Each number is 200 + 40 x the weight over its row's rms, rounded and kept within 0 to 999. Layers, rows and columns count from 0. The size before them is the row's rms in percent of the matrix's.

# layer 3 MLP down (transposed), 640x160, rms 0.104, rows 630-639, columns 80-159
095,195,177,189,245,269,235,202,183,273,146,261,198,182,208,223,235,205,190,169,156,173,219,225,224,286,184,162,218,336,270,200,212,198,124,175,262,227,147,191,265,234,191,222,219,211,231,73,219,225,155,243,194,159,237,206,253,199,196,135,166,233,176,187,222,197,323,252,214,241,171,92,180,221,210,214,260,241,224,218,195
106,198,243,203,158,160,196,269,191,214,119,234,132,197,234,243,226,169,224,253,122,198,212,219,192,197,242,156,210,206,192,229,169,220,221,201,202,204,237,188,89,207,147,246,190,179,218,200,158,160,205,152,176,249,201,261,144,155,219,210,241,231,218,212,184,183,199,194,183,220,179,156,132,242,125,185,263,232,237,280,190
089,196,203,203,246,140,141,246,172,255,162,213,173,193,194,201,200,162,216,189,259,223,270,245,141,233,160,229,218,124,222,293,231,143,208,245,136,172,197,248,261,250,119,226,132,209,235,188,209,219,229,211,273,223,241,267,189,216,247,217,172,148,233,185,226,172,136,239,201,118,209,137,183,225,111,175,117,184,275,220,236
094,128,179,160,175,187,192,121,267,214,166,191,214,147,173,185,112,184,212,224,103,222,230,274,244,194,229,205,221,187,187,247,241,171,223,214,167,243,195,195,172,219,216,229,181,178,230,196,162,192,120,217,175,275,154,193,293,206,204,220,191,177,160,157,307,188,184,167,203,177,167,154,205,212,226,155,241,208,236,234,166
097,230,229,243,201,190,220,227,197,228,141,183,152,234,182,196,218,189,184,157,221,157,235,250,134,224,202,210,212,131,180,231,205,206,250,224,161,237,189,153,280,225,164,180,148,200,186,180,246,165,223,185,229,157,191,236,187,217,183,238,202,151,232,139,177,144,161,240,149,308,171,174,263,135,159,148,165,134,157,138,180
103,211,277,143,237,265,156,218,249,170,194,145,136,239,190,181,206,165,213,140,166,242,225,165,198,200,165,192,218,218,268,125,220,166,211,174,220,211,208,196,234,272,266,166,236,207,218,228,150,255,217,197,187,152,105,61,226,214,210,199,144,253,199,213,216,224,186,154,225,171,197,209,158,192,195,237,191,235,247,192,210
101,245,201,242,206,224,194,234,190,189,227,241,161,184,221,200,150,203,299,139,145,189,202,203,152,174,141,180,148,168,237,148,227,186,197,138,190,147,174,202,261,216,212,179,228,210,188,174,152,187,173,228,243,159,271,252,249,179,119,200,238,172,233,196,163,249,180,215,208,204,162,209,221,210,172,266,204,129,198,238,173
090,239,122,226,189,200,174,198,255,170,238,193,183,241,205,200,178,194,244,165,200,186,257,253,249,188,218,208,195,232,227,195,224,166,257,168,155,195,122,184,220,190,190,184,142,251,212,259,99,258,273,137,207,237,185,223,176,207,166,220,171,227,246,205,192,177,189,140,207,170,213,111,281,268,198,175,155,201,184,153,234
113,195,191,198,169,191,238,181,171,173,175,202,285,207,180,230,186,216,194,194,220,160,173,245,249,280,162,235,187,249,188,172,251,201,169,207,195,161,98,187,187,200,213,175,193,189,175,208,252,168,191,269,213,140,194,171,198,239,224,242,219,298,221,229,231,157,217,278,247,192,216,141,235,234,203,270,235,204,258,213,257
099,251,135,257,204,157,244,212,127,120,145,204,222,306,180,110,234,239,221,209,178,246,223,178,205,264,206,179,140,198,208,253,255,192,189,120,233,246,248,220,260,155,261,161,197,236,139,134,214,237,233,158,169,207,215,213,242,243,149,131,205,203,222,184,217,138,219,205,189,230,137,192,270,222,183,180,193,206,201,285,185
# layer 3 MLP up, 640x160, rms 0.118, rows 631-639, columns 80-159
106,110,138,183,228,178,195,156,235,142,200,181,198,175,205,112,218,249,138,211,196,199,248,163,241,168,222,208,224,130,272,231,266,239,227,140,147,239,158,203,188,211,254,172,140,230,179,205,246,189,134,215,173,176,146,212,210,189,169,179,165,272,180,209,234,162,132,198,159,163,179,218,185,253,187,177,230,117,229,170,194
086,152,284,177,175,263,247,212,180,191,209,158,226,247,210,192,192,177,270,167,216,203,229,183,153,238,235,208,176,161,222,197,234,235,228,185,188,238,203,166,163,237,201,218,187,206,108,311,238,138,192,134,262,244,163,228,208,98,150,185,215,226,146,200,196,212,180,170,171,264,190,218,168,231,149,183,178,151,209,205,208
100,201,225,171,217,199,245,279,190,133,217,199,160,188,248,253,219,250,160,170,177,191,200,138,206,221,141,278,219,196,241,241,181,232,123,185,222,239,204,114,167,211,231,189,243,270,163,201,196,178,183,151,264,129,195,135,67,214,254,249,169,163,190,204,177,188,191,214,185,200,213,207,255,176,188,185,193,229,176,190,191
094,141,203,164,213,151,179,156,283,214,238,194,189,182,233,275,259,224,206,194,104,226,187,151,247,100,169,236,222,195,204,176,191,261,196,170,267,251,210,232,249,245,190,280,197,160,179,180,156,249,128,184,188,170,216,237,199,163,210,200,178,197,233,139,249,179,171,221,187,191,193,220,195,215,190,233,255,239,206,192,168
103,204,200,273,186,200,285,139,242,266,212,194,198,148,175,173,159,199,234,200,164,171,253,186,183,217,168,108,193,175,168,175,186,217,198,183,158,219,228,102,199,205,145,243,155,199,209,231,274,173,147,203,128,213,209,163,197,215,158,136,115,205,203,173,138,218,230,84,138,129,253,262,191,245,219,232,225,178,195,183,122
100,269,230,227,210,178,174,265,166,131,283,231,182,164,233,282,208,178,167,185,225,250,218,180,154,178,201,189,206,200,258,219,164,282,142,139,117,203,131,153,162,190,204,273,170,267,178,232,224,214,194,173,220,171,179,220,204,212,201,186,188,205,184,174,189,196,232,125,161,260,244,228,207,255,109,225,225,160,124,269,226
089,156,209,247,208,158,232,165,255,260,213,195,228,225,171,173,166,252,266,295,175,279,207,178,182,111,195,210,201,218,191,140,225,253,170,188,197,162,182,186,205,181,215,220,215,262,101,169,197,182,153,216,217,182,165,246,210,180,217,170,137,242,262,189,190,199,163,149,189,182,247,259,188,259,192,167,227,213,142,241,168
111,103,212,128,216,262,248,174,209,187,235,204,259,188,189,176,95,202,187,234,231,183,186,178,230,148,195,170,222,149,197,160,312,220,179,168,161,150,228,223,216,190,186,144,157,184,134,202,253,247,230,121,187,193,183,274,124,204,160,134,190,215,241,167,183,156,187,152,219,199,244,245,234,198,156,248,218,241,240,180,179
100,145,253,116,214,188,261,245,196,168,224,185,263,175,287,200,186,201,138,235,218,198,182,129,136,122,215,261,278,176,246,228,226,154,184,159,149,213,248,187,233,184,219,211,185,239,173,213,159,131,220,238,192,201,243,224,134,169,132,132,236,191,240,203,260,221,126,235,264,184,141,222,272,208,162,193,239,215,179,202,177